config = dict(
    norm_place='pre',
    bias='all',
    tie_embeddings=False,
    init='normal',
    init_std_qkv=0.0198,
    init_std_o=0.0,
    lr=0.000253,
    weight_decay=0.76,
    schedule='wsd',
    steps=10273,
    dataset='wikipedia_en',
)
Each number is 128 + 32 x the weight over its row's rms, rounded and kept within 0 to 255. Layers, rows and columns count from 0. Numbers have three digits each. The size before them is the row's rms in percent of the matrix's.

# layer 8 MLP down, 384x768, rms 0.034, rows 0-131, columns 624-671
093:175128139124112128105129131081168127121142083119150138051151201135069119149112190128148140157167099111113101141124139084105148101103076073077121
092:163128176121151137144088118136110078175146086145197141144117132128098102143071144131095169136143098129092111080128154111159145160164082102146064
106:124107143104119143149160148164076171143124155031115172105116121122144110159118162169118138067141154143167155149144122045119127152110145127090126
096:112100182118207148107176122126145068134161127110162127076136142083103095145096100179119102126097065105132095117165097098130150103128110140096134
100:165174097134145161080170158125158169160165181153139190143099141128147096103108131080097166137142101195098182143107099115152098132168100115114060
098:084155153184055174139120108109172110137096091147107147122115142165146127106150099117137171112089135106151099066160144089092173113086154122109170
101:110080151168079160132175081178107128126148088094122103090137104140079132154100111082160167119087174212152064143108173200085105194105173126085181
080:100176152139100147180139136140162144103068150099113112135191170141158146144169137109094179097118140108173088208070101127151115111164104123139138
096:149098114148194142115136152081123181131148136078143081060196145081157132131144147138120096108126170183154122137121135115142126092158159137149135
105:100170067132154142105126162130109098095195129074121056114144074151160118113122204117096111125105140091120088103130066053087151198091178072111076
101:159117191095160072134131117100073175147130102110159111086133159089082120091108141150124079121115055129131134144149086162127117101099139102145138
100:140089081157108108137104127120110171108086099104074151105187086110090125108081091088117120185255075138091128121150108145184069106111141101164101
099:176153100128148112105109127176143095145172143106108102142125089141159121160154134161137157135149169165143130144140160072125125147144133143166104
097:060186108123138159127103114119053097125098076136112099171078131095164098123107102081143081111101161111139118114152131134191098126059071106157106
108:170153122116058144113095158136098157127173092131182132157097093179150200113128196124132136115175090187107151134119166136168163124168118157140141
104:104155160122108115118137157141115167106134111106132152109110119100103118084125138124129143103099130142080204179101130160095162164134122142139123
105:159117126141106086107095171149104126138105077120116140168071135061132171169154141136155105101128122101152124117118107107106119109124137108150076
100:085126103127124082156111209095139130088170132105116180030188094140129066126160138207126107164104150167155130131126142135153132155093200068091132
100:131140131131141121113110105133151110114126140152128177169111183134146130132106090097148162126095143174144196147197136133127068167174116097151154
099:130091103152053160112078186091141126146121122148083110140089130143165185137132029201112087078124112124125152130132080205121107191155098115139153
098:114093120049195138143133145197126155114159101099128118053119115121122100132114093139117080194090151112076140153139165101115141118192109114161143
106:128169090157105154092164162131080150128118131156154137119120179102164062133145126136076185145139096083089102097157139170144200155076105096045121
094:159081137161136098077144114145102107129198172075156067140140158098140085127135132086114100137146121111148150102105072153124143172153078111086170
104:132138103067111143159099170095175107128146138152128111111127164123131074122118105145106087120111200102167119140108143045166148115147162138200111
104:126131092121125167143098121138217121183160151185106150077122121153160169147090156118114150115115169096122146095127107093215171082120136140139091
092:109192128108096150159131175096085120118121158122052095137105104090145160150133162105151124131122121075129069082082143123170174095077146136114067
103:127207166174091082090109093147173173119072056104145114148130095109145116165090108103129178161139106110149133173125137085155183122149096125159092
096:161114099134098153106139138068181090049153149135154143157146091161109148107127082081146145151079111110117044086131136140161117106143170089136208
100:176127153111130141056081107154116149142119128096118110036135187162106091170083198153149165142121189119111121095101129151134159056154121139144069
094:103138129097090086076129191187156161162113130123128150108111113154101157113123135085160173143136072095097151131155141133059172117122136108072105
100:104127083144066131120131062129112123153113184164169129096128157141138171163074104139102167154144119158145121091126102090148093170116114096131128
099:140078117154163125143129178115083164168159120139095112140135213074167109103144091143125111128158060113157140141127148150173120118082105093145124
097:133089177087070178077167136156105160054104111090149161082144081169108152149087100109109108114103101128152151153114103102101158111149146127106118
100:184096163170123096131151103150154139126111088157167160144116138102105188137125110171103146161134110127125115152071061157157137131094139129128152
104:127133167157072159137081123118196086112092096121112073141124116130097156121125152087129127171146045141078195130110147113199188118125146132160116
096:147075103167126127168088058126133097057170210112128117161129164153167095138158084114108119144189122156151121144085125162144100155074156143053166
100:110167122113158065140103107153171059079075071163127081142141118096133058062128151148095147156101133003131133071108136091174118148097117122122100
101:149168192132104153163152114168158189153155074089135132133142159106142156135115103090132099093169141110139061147084128119170114172126151122128137
096:123169161135061186144127101097116158148142157167136140148125196137160164126149121117091132138135124125146175121093101190122147133143130140104111
109:162118167153131105108104134149122143077163127241132161086114168145115119091125100177132133132093125139111157076159109138119168134125132128139114
103:183148162090160144116129135118148127158164103090104158122159105116146156174130156167136128104087043122135138124130161157112125091102166119114158
097:146144119131158093120166149161145076099163105164106145088081168072133127086146178165096168115130083179109062095141144144113147108056080133139229
102:112147170138190143115178095170122120119142190085170107175100160092133177143163129141187124083129121108154153140114115143140105145109137113095179
108:117120150150066152143165166141104130108117098152121201143130129127117128116113104179102128147117110053090142151134102083126153157125176120087171
102:081082158151099072087178142107131105190109152182107175141111118114114119147094083083096120108060088098195127133153085091106075116136127143106145
101:128054089074204086134120120121093100105150174196152042150089110141158111101136169083136176141129133159143137128140122144110159187166126163137128
092:100099118150146149140139084146116209148085154111130116145069103135103100121132124094154097113130142119105133080156154109119116091217160127128140
094:159089090139132120176110082111135139127109157126116077153122144109130137134151145071112152156135142174170142144070175030058164112139175154103142
107:100116130154133153096132081139098122084203153088138067135148137190116186131139145093142125145092107095123133166197130132144154099139170131120105
104:132118162089105150099117116172114118173169150097100137150114169078118105095156096131145089058082148091100142150139122077142118186105105152178084
092:143088156087152120090118166152179094110084209091147139157084171149118131135127106087114081113141098120173108087107117139134135085173107153144112
102:100163115142141133170145094118130085091096089125186143139127121107114164177172148106151127113091144071124122112125141108170137097139149130120150
102:118209125173109086154143117152095151143158122086124164099178105133102118134159120129115117146126109121116141105096152090208153120124106105170118
098:155118151149143119142157150109170121130108127167144130168124138122107099104115123128124084126106000184152155116171130120082141143124091121126114
100:132093157147116122126147129082102143146091161160110134166119178190080135151108105116092102131152164135118137125129116090164137115119205112112123
098:125143135114098157188136122140171129182179144166135180117102163134107143235147142100141113114135138132117067136101166034118089085133179111105153
105:086103128131096140171168091100108095138162213087139120130135126158152054147168156120133103125075115169126119195120100072153114128120150147079179
099:179169161097185065117069098144126154140168055124130106132126119144176185150081102160145117105062149159083121136140209131102081186107179174089120
106:189135112156153123122076148126120130145083110106071079140079138078128121122099130120104145114145141144180184128103120115089147107110123133128070
099:142136173113121175164041153149147113148160100101108135104094106123130204168151150154125099176096114074126129114158141148126090130140017096155104
098:091072102157132147126162092152100126117118173150140140128120146153144120164116116141130080149163194140102098130116046135148144105150179138131122
103:176095083100142124119099102092101106116188102121170195123133165176096117059091108159119088149089104113114100161086118168082178193183139159155123
106:136115098097166089089196121056063080105111152164088126123096124077140146082175112078189147125197160171127135133141142173144099146205136118081151
107:084094122171154158154162139131062170151086134153145152134071146130102095137087110150100131122128126097097184127153104106161130178106110145215074
099:127155140115144148177129120117096095139202174172138123095180110146133126174117249120121059131103211141180112108095112113167113087115176130117138
106:109096093146142132171154168090145140145117070093157164160119143128128125120142158102136141151075104140107146141136110209169134147119099111146155
102:124165049083156131155160144181145095162122156057153108144101118093088183107173135092093168158164070100090130132176102154097112116113108178161151
105:110148195159108106090126138101121109132177144154148121143115147101143153120092153151114129145169128132166123103183169108123146158132097162148120
101:111070141103154123106148108235057106120141139096103026112103127106087132201127074075130119114133144076129183167224114121145119138180136125148108
104:129166109205110114116141169067149147142151092166145104135083142126102151126138164095115180163143120132074183108151113137126145176106159125159113
099:161101130118124148133152145070116174138155143135134102141128123159172208180127156138111145103142063148065100151120110145190189097153145116119166
102:140110168124150140097086146122127058026161090100057116202084131083132095146133145184109158149137179121152111152120140142099129130106095125117145
101:140127116133150118086176116115137166163122107176197177062130158077113114136126141121132176045124123060153112112170126124114159130144102098134102
100:175098134191103115140130124126132155123150104051067191098116120194078132143075080151123130098093074172133091096120179151151098160140141122161130
107:079104035077112144097154133135134167160151153152102115053108139127105111151060171185143062118150060097100089161127155226110122159111101134123123
100:097157149124114126153060129084158129147110175118154143102159123129110084107118123188129177135155022097170101099098157136078102048162121156153148
102:127114129127153103106144177144103172107096152143129067111123087115121118121121121104132130138111255190136149101154133102106079142131171146126170
103:149133065148092097173117134135136137117127129145129107113133135138107134114119120162126103156131205133112084161139175104114105118067189112157181
101:119110121090113151078112128109124127090094168146113082113162126145171070151115080133101143138167210182128122132108122082134142150107227131168155
101:143151108111161084131104154129134081158076115163135092157121160090146115113079204099120126120036160089109060106101136120072076104132119119099138
098:129139151117140103128120147192140176148144155148160119172109161096086118098154116101117154045152112169177122081145126145156102183096133118103134
098:139125113100109141087085129147127115091113113189094113159112116111114124119147083156061150167131158158173144131167135072134168185082108115183113
114:104137144127118158129121219110093071166109064150135190101126087155136168100107136101160130129211108177130076101093159097187137096078164130059148
095:127108127131176096139138176121116119086164117075155106050125133131067134152095121084151079132141144171160120153141117169152124097148149122137140
099:126162146135131157167121113137111077131133092128162121156130118098126153145146135147140153149122113145119014123122156077112108139092100133115107
087:146134166114110144119158092168093168149123080080162142115076097131139081098127176120163062138089175165115086049167108131178123138160078114100112
105:124131134200077137075120075068125139102128086111168147135153130143103127193142154158109144121127148155128171124129143187128137100163118117143189
098:148100103113108105128073155145142108116076128090061165121180141157139101144094143129165178193149124142166146132150100173148191180131151171122140
099:213157109127137127162122118127126105076157128138107198131089162126066054095059129085120178124117100116058184108109154101121103162074142101111153
094:149099087115220134182119111175168101143099166139076078109133123087192115065139146102106173117110248103094087120145121093175108134155114086102148
092:134030110096151133202061101101101086150184189186089114101125180119090129078156128160118152097122115121112167079123162183154157128110091148170180
097:110085148150057123124092122121120126127120175135173111178202096159154144176180123073165120172160100137179104133123142079115104135150136117162151
101:107093059028119113098122114142045140133185098107146183187142105181118159080150097109159116101143134126106150148092154163143151146146095087118100
090:167100158117190092098199161166157124135192064119160075075106183107104133094145181168145125105153165166118190112146116162139121105110104114145134
058:180130155176129108141162110185071144195096145117134097125111149114134207054145168181123179129131106138106187160191075146101107181124141140125131
054:160165136145142090107110091111133128132084106145066153115114090113113107163113114113125182125096146122133039141167142092109118127139097079059113
093:167132182123107123108144089134119159107097122114153184096167084139151111127131142136151152140112148134087136140127134251141153112126187138101161
100:087138053092068123134116131121100153113173219100131136078100101092109131167087106137177122094164063134112172109118123162116108223123048146183160
102:127158140130069126098150148134155127143121112130092097146165159173133194104086125090115152119191140154115147197106095090119170206133112152169130
100:177139115097115076106145160117105121106123120096148133143134105122164052189160157115094125080100142136165189142146181162150097125131107126154099
109:166094155060178148163100083138151118160169173132117169072136184174127114150177088122114100156082174138147135116140165135126111110123114146097116
092:150201156157089147124106135162127127123126100126116128073154125108119226153139153164090191119115131152121120123139149131121196111171184141143100
147:163074117128117156111097064142087178123098119073144117078085104116083143125092115151164118121122125097105140124206145114093106124113089105102121
095:085131085124109082137116104135110155104132150161158124088109091100111181049140126091100168167157150123128118107164117150055144200162128104175133
093:087115148115162098087120150131088110136130093131096090144090076137062102115171089126071148135156155110126132164174146150122128147152096113151117
091:113150083129189158150089109085157125142134100142119110144153151124131053082101073168143058142138070119134138066077183093135120131091124187101140
096:249096158136138177127095154124141187146106071170151143132184120165128185123112163142140121163116116141141129148157134101121117154068152102141117
099:113202127190156085194114119094111151075114086086156136124157105076157118132088098093066115153088118153129092122129163104080131194101104166100136
107:119185177109169144174137077088148086124076127079103166113068139143195127144098098137131098171128146130099166120118130090174117167130106138161131
091:099165170166084069203125133092100128092105123097134111187128115147145128086113123159057127121116150107133124177152136123181165128069149109181194
105:096101198146092059126103077107129101135081132148119061170120147086051158182145101097081098134128156110135096104167107124111135168098122144195107
098:099157079126090184125074091092120164123147152084164160069153126162136103160134129128117108110074157204125165137133122073098130075163148105114145
100:171110180128061132153190175059129172054200159087118055169138150103138077114099140142068133116080138096112091089123109139109137148107182124096136
098:112124200101097084151125159105126145149140158085138172114116130196142099126131129107105073161092088070148159123126114110137122140126078189099062
111:188077197191123140082137155208133144136118129091109150171093166175150158103151157137088156165103129124093169118110100159162197128215128107089079
103:138133131136168054132147142156177105104137181122109178123122129129117090113137122117098160112152104121099143143199093100125110142140111081098134
108:108123166107112134145164132144184160139131102181121123083181141118182179113186122123188120054135131179120128171127089177091126138112162127112126
097:155107167121141097138095076138163132091117140102158118129140110128184141129120169136135082077126172142175160161072139092073106071134159127151113
100:161098106084146177139115097147129129125086148183133147144129145120127156113121145158126153157103126172092103152114083148150145151105114161098098
094:106131147090099143148108070074178128120110169136134110153127125137174144106190164110145145080159058077141095149111142090086116116098070076123108
099:097095133077132060116153112120149118143115158132095165093112115145139109141163145104114104107101085146172128155109126119161108097130132087159103
102:140090135063132130114065109140108139146134157088177106066109144175139126111086145095116139116132164145140087092133126079155094136141029101147178
102:076085128104194148126115205135120080107126111126102119139086127078149091111118210103150104133159133145118101147116129122187111102162170100123108
106:109144100109101132096094130106125097092183095108079139154150141092170190072121087158125107100118222098055058154149106126169146173166109118118096
098:130146143107150143154099120143124145141133116154119079137143138146152079108119084149138101136080096093205081070131137130125139022068139084138151
095:136143080177102184155117166131171132129129177114107117122081115162177137142187150181157130137084113157137124091162159045146104133099195136139157
101:103098112126150136129126077124172135134131136163146119111079153098094058119148056132105093171168115161105092135112118135159124124129154105096150
096:109105122175142193090114101188115111151190126119144168158112188128164165084059070133142126139128080156152137155083123209162148113131168151169095
098:157148096226158136119116100104130129098126060102105154199143130099101172115155156156098138136194121067126124133123152108143127118122095083113120
101:175118150169166091136125154075146099119093106189091146161142132107153130137143123135104150107125074134121155106087117107159132099179162093124123
100:147115187128159101140148031161163102078126164115103054133109072135145109131141142111123087136146144147151139132156128123140164115146130196153144
107:198160084109090156080134161118135169128112080074140140129198175121153088103129076143138178091181136081115133100119157140070111138072109132093125